Part of a small language model's weights.
Training: a variant of SOAP for these matrices, 180M tokens, 2739 steps.
Each number is 128 + 24 x the weight over its row's rms, rounded and kept within 0 to 255. Layers, rows and columns count from 0. Numbers have three digits each. The size before them is the row's rms in percent of the matrix's.

# down: layer 4 MLP down (transposed), 576x224, rms 0.112, rows 358-378, columns 0-223
# gate: layer 4 MLP gate, 576x224, rms 0.0783, rows 359-379, columns 0-223
# up: layer 4 MLP up, 576x224, rms 0.08, rows 359-378, columns 0-223
down358 090:091136132084099109128158140146210106098193119120139130133152148146085158128079127151139147154124100091104152093128133152108115152155093115136139147152157174115112135108139117146168139110103126092123108134122097145101123137137133087124111096121112145129092098176143127108132120104119115098150114106133102131128114128135099154101115140119121133083106092132132092120068120107101132124123150100157072120108153144148099108147167105157141121133166149130135144103121100192139080078169171136145113130102121119122127123154123154129124098143103156148106131151106121151147127131129138104104107134091131102069136155133138169120122112094125093110106094131132121181119121135101126092120
gate359 095:067134073100116149162130104096123158112123100144104113143110157100139099094092111142132129112147112124116096143117072190128150096141111141098152136098124136152116094145150107136135121114117093131120130170107121130133105140113144117075083133138125137113137111130145144123175095105108153165123113135097155172120098128173142140094131073151073155121142135148140144148089142158142147145122136122122140166141191119105088109145123107071122156127125107110119129125150107072105131124168116145156090167102139123145121152113131105150148169131137156115124112123113137158134107118132142185070143129182089144115097106141121160106111116130123114133121124125172097100132143158138118120126
up359 103:140127154096109052136135147149140127151143117118107086170127135106085172109159105166162105122099104106149150130110155142083177130132164145163129108143113145091120103087156099118145161106105121093149136143179125122147118143130133121159143143146130116135125130097126100115100130140103124151140154138164092110130141166147130139196132081142138137130096127130138129162150116074116139114135104150134169129140132131128126129094122190173104164134168109094123201088127115129115121127152110137127183137139151146136138144108144133123117134125122115088107144122158118143091167152153080085104113154120121132118107116141120149160145163135183120117134123098113126160111126138108099097119
down359 098:124120172127130133124122103143120106121112098152128137136130125148127112135159113135136111161113150101127117129107136122105086127164098087140118173115153091120095074165109111122115146110151170115129081131089144123104119112137092188115130161099100133124090141102151126155151179158150117151066183128074130180095117111122112102112125142104129104135161117127170141097139130118098137118128126129183106134152099125116125109121134108141111094167129142141127123153143171103114107124129110115114119120140120137108102126158157117173122100135122116138167172053115119073145111165129117214133174115121133143151131130149127139133161117132115076128131115091149138132117125137122097148157
gate360 103:134137138136120124100178130107102149146154179107157116097111121078160104076122126098105153153153106142154132131147152123117139155141114109105077160154100165110111133147106164106137158124106134119137140123096139098106112094134159111101122161145133107106147099112142139115152115096140150120199096162126113153157121161187118138122137096146115109104139162103168120123137115130108146091083147094124124156139089116120120124146139122101137137102145147098146134150125141141110095114129119138146105122184166110122109105141069097143157178123115085117143093167128124101140090141137119078113175150159154112106102101104106111138119168099138177105119083135143108126126134120138115141094
up360 099:064162162121120153128090125148152138101099107154115098150123122167178162132159176147120123102154095135140126147143129143158166123155130166137126131111120128181182134128124114148133101153122103179093136138147103130120119170141105159146134146098150161136110121132131155154141165147091137134104129148147101056094098112096135132119114122094134139151128154120105129103107157150156081151171135116089125121080111118089139138132146126165124109122150122126110142088179137104138117149088183116139126120113100160147125107103157128147114124103136123109085115115141197126138155092155125160082098107125108148113116121117165107123157130159122120106134142131083119137149132139142144159141
down360 101:110150097158183153108107141132136173110112101176134140152150150132141106160138107119158099119129096161125150141115129141129093113132104144116132165154154159154161097110136108179100112125121091133153105129082146128146109135179077170125148103121127118133109168133154096102113174103110107133045148119154138134126108136105149112153110135105137145186113132109130087099092126143153087145188132131133116128144120159149150115129108106158151132132123106111108129148182147137113176145065139147151178132146095124123145113109173146140173078106154156070117164099123145131114131115127118137127115137112144145110148136139107155137140119162126114126135131130144098144147118124149138113118
gate361 088:156142162121149135141141109109136114149133139155096116070117165170163091127128080114147097110122161098115149127120140121118131137122132121142153096109123102122165155120135151109140139095130089105098126132115151146159144149112117162143098139122139108133154170153123115090147126117126093160193146144133147124117167151129114168072098154122096116131140140158131139138112172142137132137184118136199156130166137121132125074170121130114136123157154158119106133169133187129092145137149115125128142134106129138192157069134173096105154153116111144111118131135104151106153127148125099133160144097103118137134106091133135096130152077119150155139131081166125121129137121095109110157102
up361 090:101098085133119122083163155172125103111125157166132130114125114134095118102127176124156131101156117124117127165127100173111092074093134125115161092145113119137105126119112110112146120145106102086143125106134163149116167084133126110086126108110142152128084122132135133156118154099113132161130120116135136154138137117134128116116149151130068161112121105132137142160110127128128157136135119124118144124139127121118079128129112125118118134159095127118125139146099064102142116058059099136152159150179133067108121125110131141117123086157106118174102118112152100137121139127110142146094162090123147128131095161122082163086143157121135156097147127103107179153121126180123132086137
down361 095:103138151117157076143103165124144087118151125164082115129139160118166124120085117119146098153139126123112151141145134115124105144110116089125107117122140130133106162154112113145141128094120167137155132131114191124119162148092147130128134118140087162155104153133082082107153160161100129168107138126144132140206179094119081100101125150069109098155127133171123155137112146134143121072161135090121143107182125127089120132119143141115118081133152125125089142132163160165134093109106143123104137130135134117088143128119116103135135114129107139137173110089139160126104125087140125123119077115164126127112100109080134118135102087139125118108127105137124094161176137136126145123127
gate362 099:160134123124143122135162123148119130109077136156108137118096099121137099158126081120122142103159150134161092097130119102119125148133121128110177152115107132112136119075124153101144176123144110122150110114127108125176111126117112149124109120128145126119133198107140175140141123100155162164145115068135106128097133150192108162139119141140087111132130182088136159148135112120118132149129139095121163100166166110081159075115124133125073153137107095131099103140127141134113114096101127128160133143147132093136137156131116087105133076102086148127117104116141142138086114132111137163129113103106134198111113120116141152110100160144121121117088149137158106152128176144160129098153
up362 096:140121150137103126171115116072076142101114114127124117113152113108098117168152099116104079105147142162162061100140102129127139135112129134141115144166080145128130114133092138168128159143134151107140121126146099111118116092111117134132085105131103096130164174149109090117140107108144164103133158111159131148125145111105100135167127132125139099129130127127126149145134104120121128155127132135113171096108147116131094097108133108130114050106112161115128101137119148104159124147155143109124137095113078105142161125149127116154118124117149143128134094106131082135099083139118158189143157123160138100124132163092127138091112129074136122122107150190115118121177156145192125155153
down362 101:117137114096173096150112108150152113174151127096144124110104171088149182092128108101146113139137133160176073105136108147112168117103135102168146121141151153134130125084078164108131171147153091098129148149161171097097156122108159160088122083168114124128125173140124125137090136156134103108127145148156120119139118106153161144132117134117162097135148118112082175147133119123090124128116114168122103140111128127127128111144132145130080117149081105145136100133112110147143150140153150122111139141142095077128155132171141107119171116111110136092154100094143092130133122072124122144139133135094140142168116082146122139146137132093131112164125157113138116091139132138137118080114
gate363 100:125150160142123087115103145101127127092112139114124095121101196114120106158116117150128120119100111178154118126124110091092127133117164108121149094111159171136104144089099102153105155138124164119144131107143135158167154145138115123156155112136092092138096166147143102119134123157153095137136097136129165130131122118133108157143107158145069141106138115120123146117125102099134105151088132089149162114114128149098140131113147150128128149128166156132173138146154154126060083154073125155132169127128124091142147111108136132158119154134088119106095110088128157071136099142167106164126133169145167112133161165153114163158152142078130121145160117118144153115124164106119124128105
up363 098:119128059132119116124141068149088168115122130087149127136122100152110130089125115142144111128138126151106141139119104158161149141128106105177090136109093130137175163122160098097162122116160101113118096137117119129103175114129136109126146129144142135134145155094120144111162134116199194114140146144125160127145131150125147133177152117112124090097115153121117125136081114125115085118121147152117129132088144103125150111172089122150115121128101130105118117120160081065159151147128122142133146114137130142100122126177124125135118189117152128115119105117138078181102100127116118149096097128137101121101106125118115107109064121164144159149081125118126115138120151119148172095125
down363 103:132163150118148091139132144119163141110099117117113163153115111123130093174157144161130128142123144127119107100160151133092094145131132132170139159093140119145139135118118112127135140156098162132117114114146114146161155134116151151126089147076089162129116144126074067132127145137145112160068122118114094133112125131177150151139109146141088120106144117172097157121148127118112095093184160095128122129156075096091145139083154117121118135137180109160146107138148158170083161097122100139141111156114116107139157132159131175104175127129107132127123111086143140124169114117121135123122134137143186122119153119125121166135150113120071107132113114113138151135168144132082129177134
gate364 104:110141149140153129081137113120149125123111160127137149179085098135137122123147174126093151094094140148123062146109157119138117165127094130148092151102100181126085160142115127136137105113104115120104137103128141113161143106157178119149138175137106139097129129112130141139115108163147138155090085145101107155076106132127099164101139125086194123137119101106156128143146153138149107098089149146134105153155136146130130138154130151078150145135130123098141127123142104132135108163115151086154139158129098126158153098119165117106134155147144097077147119176109136108129108116135115111173128116174154102138119135096109158094111149119103092160105130100117132146166138126156101148095
up364 098:100121137110132125154142128167136120154120099167118152087088159144136129108134161105136121082095129086135178107141119122175130137168133112125131127084141092128133111095128148127165106138136130082064113130117131121073146116086164122135119115158143109110147104136085098130111119125144149123130171129164168139119144106125150121162127113110154115089139114149110143124116092136169123140092138146116133129140138126099119124095147088138104093158134163151124091136119114137150135113138166140129116133145090151086096075166109139113153133080119114119112138085171129127166107099151078159147129131135148169112113158138140165164156140109108187094113085101122140101132136166142165144107
down364 100:122164157131173139145108140127160152114099090148174127109131111164164140129107136166140127100132144165116092149146056119140130165122133112124138138130144161119130128133108124123159097105086113168147154114141153137148114144160124091124151217128134126119166119131119134133122163125135156154089125146126081115160136154166145124132126123045157155110151151095136135127157134120121140118150143148158131128134148161096130137127155174139144093083117106164125123113134138092176083131118159158138142121154104094176136133133166105157095154133126106152162133144128099127140111125113175103117143128147125162144144081090127104134117177092145082128100109130128131131136120143120104108148
gate365 091:107133110125105128143168114110132149158132107146102115171092119106106142140095109158103111103127135133154087127149115095134109155088100132145102128154147130182179162140113150119171141099123118101148149156125177149143100139121126139172137118127151117137125155148116128126116147124142129113099168107153134121121129110133084123100148122150103141103094151112103108153139137116152119119154107137108162120156141101096104112107102149063152102118149124096130138128116101147117158076173144144152129123146130130128146121131165118194130167193120105121150101122078136125168156107129122127119119068123165120109093153138074132093113088153138118115148101146104083138087128165130067135127
up365 090:119131107091111111123151104139120101153180095123147158124106119119119139213098176201171110122135101140088138134116122129127133133123103155160151098122141131143151093153122150135140135128183142123158128124112127124161127143139118155199107092159139127164148155140169107119132131148115122096173097084147138128151094133109150156144142087140121153126119122121154167143153145110135131142123110096100101151113127169142143145146105094084167087147149180158146158148157129128144100127159146111156143131097127131114143130097090118149115134138091109129136118108112127102114142138145139138114125138110110132156093148156172125100124150135086132134103133072179097143090155141138104148147
down365 097:166110182154126117137105105116090122075119146116119179138156141113148098118160184117129169122132152090120141125121102129085153123163160125080120153090147148085098091142131160127152126147129129082179127139089117128086156115124151140147138140132129091118141059114135154117122140114107126106180115093117155159127135138099142117139122119112123181108094134121175156110106160115106124128121109063125128117110119156115111126097069108155118151129131099161155140110138139122131101145128104184113134120166137117122084071146103137151136155139169131100121127143103132137147101124118116138138141138104145114140145121139146104110164182107131117130128160113139126104178099120153132111145
gate366 092:105152137109174110125131173142089129151079112116139136127094167148131091125163113148153134100166160156122153123162165170133157116080092113132107099139116145139154110169121145141114101111124122138140167124104191151141133096117111119098110135125128140098135124181118122152117124122168109122122141142144141141110163143124157141132163107110126139124151118110096138153104152144102133117090096156117122170136093171127198146078100131085147145098106117107128110124124144133125156140139122129126127120115167077143133139111178136137138107154121134096121120131173160145149090096136110115156128133133082112106132139101100125174129157141103157111182082150128121157125107136166135092074
up366 097:159160124126149139133140129163088104089149142124086139115089120144151119098119124115125137149149112107119111143080117114161150119114138149117104139127138130162141114139133145156137141156140135119143173091146114118095121124150127141119157116077094126119121143105120120128123151122132134135166142191109132098128096112119168104118173119176136112125135144184119111145140129125101126139094146101136154077179180125093079163128124146125142139132119166116139168115161126126091142135109166137109195083111132129116158110168142110174143093148118097149134115131113106107120153093118128090156137140154124152113143088176155111111149135081145160176085154128169106090117169133135165154131
down366 090:084162124060173122120144123095059170106065124112131105090130108165138134163107102145092138087172119122113150144119108105155123127117120112109131104112099167127142125170102105133139150136143126109139140132063133107140138134155105099147147098087109185140118149088120122142123127108112148150097119154140108183148132106074139121124135102076168119107122096138164148181146140164167134116133145135099133140126128122081130139125136082100102127132138136090173092143121152117111119123118094100142138114114126122144156105104151106130156121163140101131064139102106155123139161112138114125142126125139123121079105112121138135112121089123096141137112114131115109126091127149143125106129
gate367 099:091114157140116129169114089131168117113122108111113118164107168114135174120173130130133125138154128154079116116117158170171140179137167120131190112115114085153121112127130066141121153133113084148117102134137138120151129106125085112120139108087115119126157149135151114126135156173151055145157134145109179122148118072087151105115174135116080106115141125125102103127117147096131143176119141086154133081138108102083144121110119136105101144124113131115105104124189117097142102082130138097106112136141129146126096119132147139181142135128143125178113119110154123101099108126114134156130130079123113142123130128116115120129151143154115117121120137109116107094094117160169135116120
up367 102:113144116155136099168146111105101187095150142120142151094155076170142097101191109110133130128172140151112129135114182100113175110141152123114168105132118070103146150143152083120087098153130113124135173128107149143105097130137163109132116129130141146149113147117169102157109155111130107055107125135134121097115132146122130143179122160116140133150139155149143158116154123120100101168131123135090111124114118161103122125094142141134121115091095102156143141096083152128175117105119153120100157108100138138140115117142152085148103128112119165144109110091131129117086134114128135131089128123082156141169179158092151134132111113141152145130126149136138114138132125089154136095122
down367 097:122152137131109175108154139121149097142136137137120090111121145140156100142112113110103105151108131129138187123187100119084079102177119106139127142091090135106117140158073164099143139097088093124118080134086133144128142123114088149128161140156116156127146110107062154131141098161140141150201133110096111125132144136096097116134100127144151117140117138082119135116133141090163095078183126126121114171102121112139148151135111164128155145137185171158104141165125113133081116151130144118143110096124130145126145120104137133117157137141135110124119108141120116105128144124135100153154131113121138116136107116182103065147143110099137086083133133119115144127108149132125108117119
gate368 086:128122169150132106159166132117099134112095114171161109145143097131144148083110114102112162130141133123102103107160122126117133143121106082140120191084135135142133065131132118102121149116188140131164141129084087107131080097113121165100107135146137152089110141118158117116123144105132149077115147121162144119144163114160113133120103105143106130119101132150096108118164145168114154086089122159104130126124182158126150114118096121104092149149130130104126148127129140168086137135152120105134130125119138175127091154173159093120186138122130136099113129109147148155115132126119161123122139082085140154155160102154098116097141111114122086140118115142161153120139142116161069130119
up368 095:130111157126124177132156094135138115138130159162135101106148101147145137121124153123170094158163158114069106093122094152140110146104136109113098136141146154113111126109131114097100121154134146120162135064153128108135106089105120124074113139134107166090153126142199104090127153159117152137102150124137136143126111114142107120141140132136135137119145162129097106133153119122111133132159127148172108165152131119159129121084141114080120119171124108076146095164154138151123110173143126084096159184140129147152104116145098102101138179164155100104105088142117157127108132154103103143144098135146150122126160086132111153118147134178148116145133127100146114149103107168158100117112
down368 096:105123108140148149134120102130175144142142151118173103146116137138096170117111169083134156130124138116107115122142125104133207154131103125143127126125167113169096125081106101106193132147163134133096108115109105110119134140191122155094126130089128133131109091119128138131129140152103167108107112190165127127162133131146197137126131122166159154118146128153134109143118143106102130178135137111124128163126093146168135140132144121182139134112156126101118135128102117149155129162150086155131138098097103065111093118133125160124133114100106131159129126112137134134139189145130114137167133098160167122174107094130105150098124152082122137140125102120141127128144118166117094127106
gate369 093:144093158098110131133125100147121132116112102108130137097134147128073132139102122112150164124171160130138122105161101134144106134098116119147095157121187139117128101114102137146076127143116157117115145085104141158106110137132163126124160159133115185087095161113123158107125116164138150086171118085150135126103149115097093147139078127117104120112095101118133145128114102083110123149150120127135088140100083109138179087151128138053135123153093138130120134090154133162099146118133153137114112100125082110117137126103130134142108098117097110162134143121120147166123123125123127082121116098190131127092097157178107082134117126140122121138111132138135171141168114145091125120161
up369 096:115088129159095118126140107162116127147127129122124133126185112165119158107087143122123155143075169102113136123142130088118151115133155087129154159091128159163124159090145128173126116130083116116111138123135120153148112112120181113128134119163140107144142166150156126129120122120145111139140116140056094130137104150151132104122080088118117129067118124135131133125177087126119133152087105101140121112092142124093141114105180179118123144079121127126112118104147123131104086132169120128157138114112125122101116100135126157082110115140124194170119159105110096126112113116140144104120093181125137165121116118156123068136146139119144091149126084130131120188153129142132119131126
down369 097:098201112106145127140099147149122124106117102173093096118151125071154117160123102095120070127137152172130156122126116124124166141137096131153127109138104155140159133136148096129092128179153109125116125100134120096172149150113119148113139113102119093147114152144119087137158103124097179169118120087117084130092138096082150178101155151105141121145145109169109135159141112146163128099136119112084131131141097102155109133086102140100159104155145102123084122141146116133163149081087135105149121173135110135119109152118139143097132148137146107140095122119123157116096092133098151122149097136118143125096106120154124133163125118138141084122139149103129154166117118090137162137129
gate370 103:131166155128157119141109141112121131132104132116145107123141115110100092079081157108140131128143170107179116135105136151124101137101168129069125118096144098140104150119106100122193077106121105094064145161130120143167111101139103111091130143114172168116132116118114133169159152176157136083132122111155126102120129153166152135131114126138127119171129137125130114111140093139166119115117121112110099108154100119110120113131097172109101091132114139117087139101127153119119160156135153093128108135140132127132105096161143173126128143137127112141122091076145125137115085088149130095088118096144131144080181155129100128154088156107109129136116108154091126119131121168138152087130
up370 106:090144125144164137130097098105157157153134153126125148124114132143149110098107128067153140123146166127150105112139112124121126131135127073137094097122191136132119128104117183103118146114119116128091121109091104136161124089129136120139132110145172102113121104127137127087104149151126136082159130076150126147109169125143143145131149103123140151133115118186110093111159127112085091082117131121163095092099141093153139118161135160171117098162137115131135128135138097127082130107112139127123103136114167156121084091129180121127125103135069123110145137126109158100135122148115107131122122126179191145110136096129152132120108092101064098168119147132133114073115120108146126120121
down370 103:143118102083145181135154108127103153149128109138139106061141127106146093133132124139105102120184173097103150143126177155124115144158181142112121086150143098144095135152126132149105123109088123137104110093083106128163115127135110137095129174156112163111133154108130074117125127106100133133138115129125096151125140106141130104118161113123121137122124102137089109111145169158184179146094115098106183120122130137133141111148148119104147137110119135105078145112135146127110102098103087103158142107135087189099093146148171134089140110162110098166137130101140150169141137083137147148141125140163142143118152129099163115124149125120124124097147132116095153114114106133141112153101
gate371 097:088120126112100160174163094150142097103103143144105142130114148180098125146145089107132118130081154111101157163148146123138148146150147123167104144130101152105141114141114166162138140113111159148126110146136153116122163097131142136103133107126118163130120120110142076163097159174146151121158062143131130149135095107193131113107119146132119113149125142130125138161146106148112138143134095122093162128122127125085137123111126135132118123164145143141139155091101141130142145137132184110142129124143080096139145168102129104118138150095132141150135119131086146117071129108113131138102112092084135151192126150113119164073114160062100110123147119109159161094124117170134124098120
up371 096:145136162153140142111088113146100103162167138125127160133145150114142090140151102129097137135151119153117116117084108136100117140159105165134120132121141130113160143105167136193134101147074183120104144105124153145081157160168147119143087095146093146134130115153150095098142157134108107087169150112160138137138123128119133150125113100093117089093149134075127124073127115138179100116101129107095087138099120165120131143139164137125129121111164133118147109091115146094110121124114096112112159093106097139120105129130127118117139147154139140132110153127133178117106114137188144158133098115096116176135124140153140178156105117107127175135157170122095115131133131082138150099105
down371 099:152137112084149154144078097124123199141102092136127109142131116098137141135131152106110178134163135117121177173123143161121138124096152140094152098124098093094148129123100107157107118117156137125062118081173127108098184163134084108115127106118120145137107138152173141132111121132092138133130158130162102123116169115079086153129120115116122107106134111124103147156125142142152149109181169152113116134146115077129133127144102130081125134126075153153074107096115144120150149159145088154101138127164107143123121153133127134134105118160152157139133116092120136135145115125126126127143158153131125125130133163148100174135129149172111144131074116156098121130123114139134090164124
gate372 102:157117143157139140165138144116152165133128161095132123139150137151126082126142114093111150133135157148139144155085098136115108104087148103180097109143101130085078128117127135097131121106134149074153125087116134151175137140099113116134108160137104176101127104096106095136105093143116094151127109127095122165135105136136080171138139145129112177106100159152151147115121119084079139088140126126110113096142158076161139128119099141151114144132131129103118145130092126150126097129152139117113131143191137153126158144104127122097137113156125125176134117124112136131115065131128150144138101143131129106136146097203107133077168111119148118094102124130110118103112133096082114128160
up372 101:106108107131093137094174130120145128116171107117118093111124147124103114132150147133087163157106121138093102149128096166127077116158148149180166125150115131107138108150133112116117096110122156103119100154145102137122114146123072050112114094104148155127173163149155125132089129131102129114115155139108161140141073113138135177082147137174148137148128084172143113135147128098076140170142124161123140098167140137122157146128122135090101094127132114137147128122163139103119143147112079139129152137117125138125119110133138142063130156112166102137106129120147136093160157146108129136146108112119165126111116139151185132136128162158143150143123190128116137123122119079146146133153
down372 104:136147139090062127122154113124113112122153117133121148097137132118124138115144146138141121104135109099131112129095125141100143139111148140111143142131106155136115128122128156154186158093158096125127140149120128126133134110148166159134154072114131136135142120131169124104105129114114132149158132136107180120154120079124108114142177146130139139160099138104106105107137182155106129115066109102139117156146129163129116112129129109111121150119110089151166169191135135110111149136134088172111141197093111095164113109149096135129106147105149138144116062145108132115113113126110128098148139094135108113102086080100137098113140105159137141114151134121155104138181115158128063182084
gate373 102:103154126124145167090054168113132099146138126117154110123105137135150134133142144136159127110131150117162112145121107113139140102169139150080129162090125110161113155096131139136102135124107084111125124128129142085140156101111128158106151098128135121143109117101127180141115179100124072136117103114097100165135140146146159084098138109120161080116167155154117105091128120124129139145151133124146138153157131136111125116091072153153104100151119117149104098126095126127134183136161096106149141119124141108127114118121101116112119063117102149138142141112156098148167134166120110139140185128107129133150115099115117137177159160167164174135135156085113104092153104152159128117145
up373 102:093125150135123112136118131136123082146136098094096124091130169134172184124166127144160122167126155129110126134117117141123115122102152133095137085157141141145120150131144112160123144100161144142150084150103142143112114155100127167154150150131159169093161148126094136100110095111138093098087092122086151067116119115089102098137138144102123108157122125111132112107110088097152173093146162105142136155154138147165134138144145135158093127156107133156093148099114138137122082114100121109133154114137165129132088114112139134109129107128113104135137097097114104141138150142124160101145151160140103084166128146134111115145114189123109156110098134150157152095124182173107162101163
down373 103:128096113171114129146146140140113188158138152118105173153135107123115143127133114109125155129097091172157098082169103126130172140140181128105107101149137116115172119124161087167137152137102107128146121084109124119153139138098124119083095130093116126111084138144119120121123122124091106110091118158109117138137113101123113177113157143142126117118152096161167176133112092118132136125135128150097122126136108070092146116120096133146170155150111139130158132141135165183153150109098102138099146095120182117169141161130137166086137133101157138124103107102133162109135098122115107106112093117124112135121123107140143146136136153134137142149173161121129078132162125136090185113096
gate374 105:185114144128120169117134150165117124098168130126171140161120135110085112132142141139157101141116169124144106149160133119129083144148133098186109130133161197134131143113110145132063131138131130087122094083134131100144128112091125098120202127134127104174132115106105131125101122106105162158142111124120120129090127169118139138155127116113117130176133146132105168133168101119113117161125104119118122091142136103142099119137157088158101105105100153148087156107107144131089201150142130141106155125127147099126125140118107100146170157156131094137164139122134094115143131161110141118112127154154093091121132108142139147119167119106130118118154137109136113170136123076076117127121
up374 102:170091143121154121140128162120104122150155147148180151087125106056131087122075128145160120137118117137103133139135102162105112068112145134165115108199137151138180128133118126136096120122124145071150106155133150145154128102154111129140184149132147104143137103147142145122161151134165129122095136125083137095140150182090169178094154161126105115164136111127151136115100123150118117149129111121110147089127131133089141095113122111160146132136130162109099146129134144097153186082146130081106126090127150107139108159113100123095129153150120116177129171161083145135120144118145129124115108103140115123122114107154128132114138161121116121144111090144142102121127144124120114106106
down374 107:169126154167105096103085135164123187137117126171116111148108165085124143067081130146142163087101134144109124129140143086137130093126143135134180140128164131138118118096170120102072137089130117102124142150105119103139151133111098119143102127140101138111091117109192091161124115141161164115132125134117126159134116139087124155127128122086111118139123108110167124138114128134109170142154175113095100113139118158098143121108132125127112092138144169067094163134102135124121129114119135130144126129119117146107128127129107131119147114115108088123128085142122095109118118158124164150113136167094112142133117117148148105157166144111047109126127162096132141170141095095111088124127
gate375 097:120142123076134095160114186163121119129129144157145134141127107077130125107156130102079121142129129128124103145159100152154141111127152082133099098096111126143153134143085152129169130148128131119105138136120134139085114107163129135124163111162116134096155087114116138120187156147092156140168162093147133125165121153163132111143141120138154126157135150089113127145108119182125149128144136096070130143121148141149139176143111114138168116162109164140117107165094097108110112122132116152142134114129126111112126161164144136154121146119146101128132151129104140121130109084118131120109113120150099157194106135149150150165090166117121114153063168148095135093097139078115158090102
up375 098:072175117126137099148146123083096128171106109130176131115109110127102063142113112095116185104121147094077122089156100120183151134119110152134135117171133124117120133106090130137136123096111140123128138108156176102140135109118152199161126105146153157108145125141174122128138118134129152133093167105148114158144144138152109157081109122091141130112105115136104143097115101109126165114122104141140124110121132092136140149118104130132106099093152178124104144162097121132146125119124132141180127136137155130171124127132114110140205156115121092134111173105129116111155144124167140083120124169128099116122123134118109129117152141114118087125111160094098115100127165121150146144102
down375 095:102135120088158146109110121114122159183093148152132130130084122143130130162135127147117099117122137137124093130136134147221138142157137119130148102111139107120128112083125106150146162121172116139120152134123151138150118091152109119120143092146101151088147137144141144160124120114107166137150161151127137155166124108085138125167138127083135105119106147133127106093086154163175147128121165090134170132137129134111147148108176147083146155156100129123097120180117127137109085085095099128129170094065140119130119122133166125138130108134128109156101175143129108125109148100153148147110141129103093117127148113120174118144140091133144125160167113154124169121163138121181137109169
gate376 101:138133094147119132161140136137121120100149150086141111126118105132102126110162129101123116134111141112167154096086138142181101089146126150076084119140148148135121157117127157119088090122133150124119120141161143080112145105135058093148123128098151194139105149135093139096112163122131143118114113131122140150141121121145108128129113139194119133167105159130091119124165138157164151106119177099153146169119096142137136096150140133096172112089173110128136160139128163123108167138165105087139110160137127151113136130167120110080090122138106133093092137099110123162117154164091168134096100109111104143119126105133165119148126139118096131108147150123126124104134123099173095114127
up376 101:174184088149090151111129130124111158144109140143143159121095157168149117111086127145141113134136156140134150113142089137105124119097122148096134160142129115147130156113119136121093107093106162168145104145134121120100137142130105104137115122082111140111097158158123139108115147148092107140101078114138176108093071103156116121149126145128144168145103156140131094116122146118167121130086085112118182094158077148131122166144111138108134102167123120107128126105127139104104167142136137103155090144130113180074163121134114079139101136109146163120127124134116097177097122158151150125120138119131141118142128129145093138143098167109119103082106134185136140127088099116161142122091
down376 100:105126118104140142165117120116141131149077141106102122102122157142144089132107088120095174123084111132108149145129098131126140111121133180124073098138159124144080177141154173118112118169098149122137100095159144143089062168125131144123127133097107130109076105144102141148125171084128136154121111169121122137123128149116112138150084145162115092091131120136091103110148145153106125133133129136155081180112119112148134124133104146194143155129106149125151131148168135178167093108121112124111137089089146135134140145101170108121139120125097151183124142129125128160136099136168143118140144119157118124138105129159108135141118135156127122112154095161137126155114121126155130149189
gate377 102:144093129149085164092102149104149101149090107118143130111128148140132091135137136162179146139145138134100109179113159076128079131121126113149131103122136158107097125116130103098158117111116132130133169132149128148165117155176134126107121162168109131151100135127161136164156156109103088098161125105123156141124172135124118131142121140103102099098136066142131143161143103127147148129125162110160120144146133126147099114104087096108116104155134118140120129134151126209147107144135137163140111140116069101144117134123122153142140146126132077128112130131117119144117081106151097096101110065090105132141114144128121134103106154114123121107104140114107087110139153138164083085066
up377 102:106146087080142119135098095152114112121145140119131132163140125093133136122109142099104114100119161157128149118157154133077145177117126119120179149118122093148136130097144111148117156151172125108127110088142139144095114139130118107137103113097108124144127141150120094159126135111154134088120130163121146143139098157111154100148155090143133099173143124088161101120163105129128139139114091101131103150160105146139163142168100102131141107165117122140155118156116098066125133144164142136120140119146110092121132114169120138142102122075128126132143135115144127131147140108070190153104132120111113108075130125097187161168138055111164165131167140083145107139134095105144110137140
down377 101:141139112152146111179133124130132105129132131135119095125155116166145105123144091161137118158111132123158090106112102151127136118122093111107101116128156098095118144100126109103139083143131132125168119084127132154112122106145175137141150114136143079087122145142114082125115125106040138129163074122142093147107069127166117158142110138182113154131107183109087101092125121143093134159102147103119158145116144104101121129101165130152103125131149088104157097092129115149145172160100128140122130089141129186144104143143102105098117080126151140065122165134133128098124098164138132131108124143117130131144138113125108134119136166106136106138152086118155155142110138125128109145086
gate378 101:182147151097081152138166114126137094091130158115110104121114136127113113113154125163157105137155154102135089087122133148116110080148097151086131127106138117081137149121133161124112116125131135132096133145150111107137127119116124156083127150110153124151156152100151102157079138132141111171073105115151105124117116134152093125141146113106125099110102153146108110102101120141138147089129137125143159114103123122127115139124161146181149145118097139117128115170101138148100108107191094103134119144152140155168104174157152126109079160092099111119175139112133150125120098137095093137112114165159147154125104112107119163123170108111100107103149125140182111133174126106191096126139
up378 105:105124117154117109133127132159120185147134118114104168119129095094127139109118139119186131083138161181155135145121087102136128160121104106101134145153142140136154090127141147116154129093138163109122125128104123128143118149119157140170120136141143103138096073160105111093153104173110154142188132163131172116106108155163134136084102096121110134138124128134129149082124134111122120160180168097131106102157116099112125102118150155121095134135158130063156206134157148109129151138131124107148140120122154121151114141108137124132134139127123129109116145199160169102134139105101111110158140095136142086127150136109185131115134166138139172113101141133117159121095135123149150118151
down378 105:161149137108126113144157133160171167126109132118120126110089148151148131162135104141151155097122168166112101134106123153112100152137126087100131099151103149119125112143157120098149099157132107154104076119139121109122115143160112094151111103144148096122153123125122138156146125134166135135174112127139075142121136154135113143159137107152159154167095129128201112092158140143157141109126161131203121174139107088188124117148157099143168117140167149134106159153123160133162138150121131152151131122132148112167104137125185120118120165137117090155116159184158124084111107093119143125089156140097146086136145113099089117137130165136164143129126130141137122111103138134131114143130
gate379 110:150092126111155115113152147121101101174111109145142141165109130127070112127126097105133136123130142133094125096152162168112126143134114166113090091124167144165163085102136104143148103132127195094158131121085100120136182108150117131083137113117137154150134125127143162148123076132151141137174099119162133139087138116102137135142153115154157113158132131134119120127152090149124148151117076110102125174121157113148132170123106079118188116159138146129107151094122115102124151124109132136132142133109168140099097109132144115115130122135110103117140073130119159140114147141124132109161123133128154148102177143192109110162095182124173145132092129130173129144122116124132136092151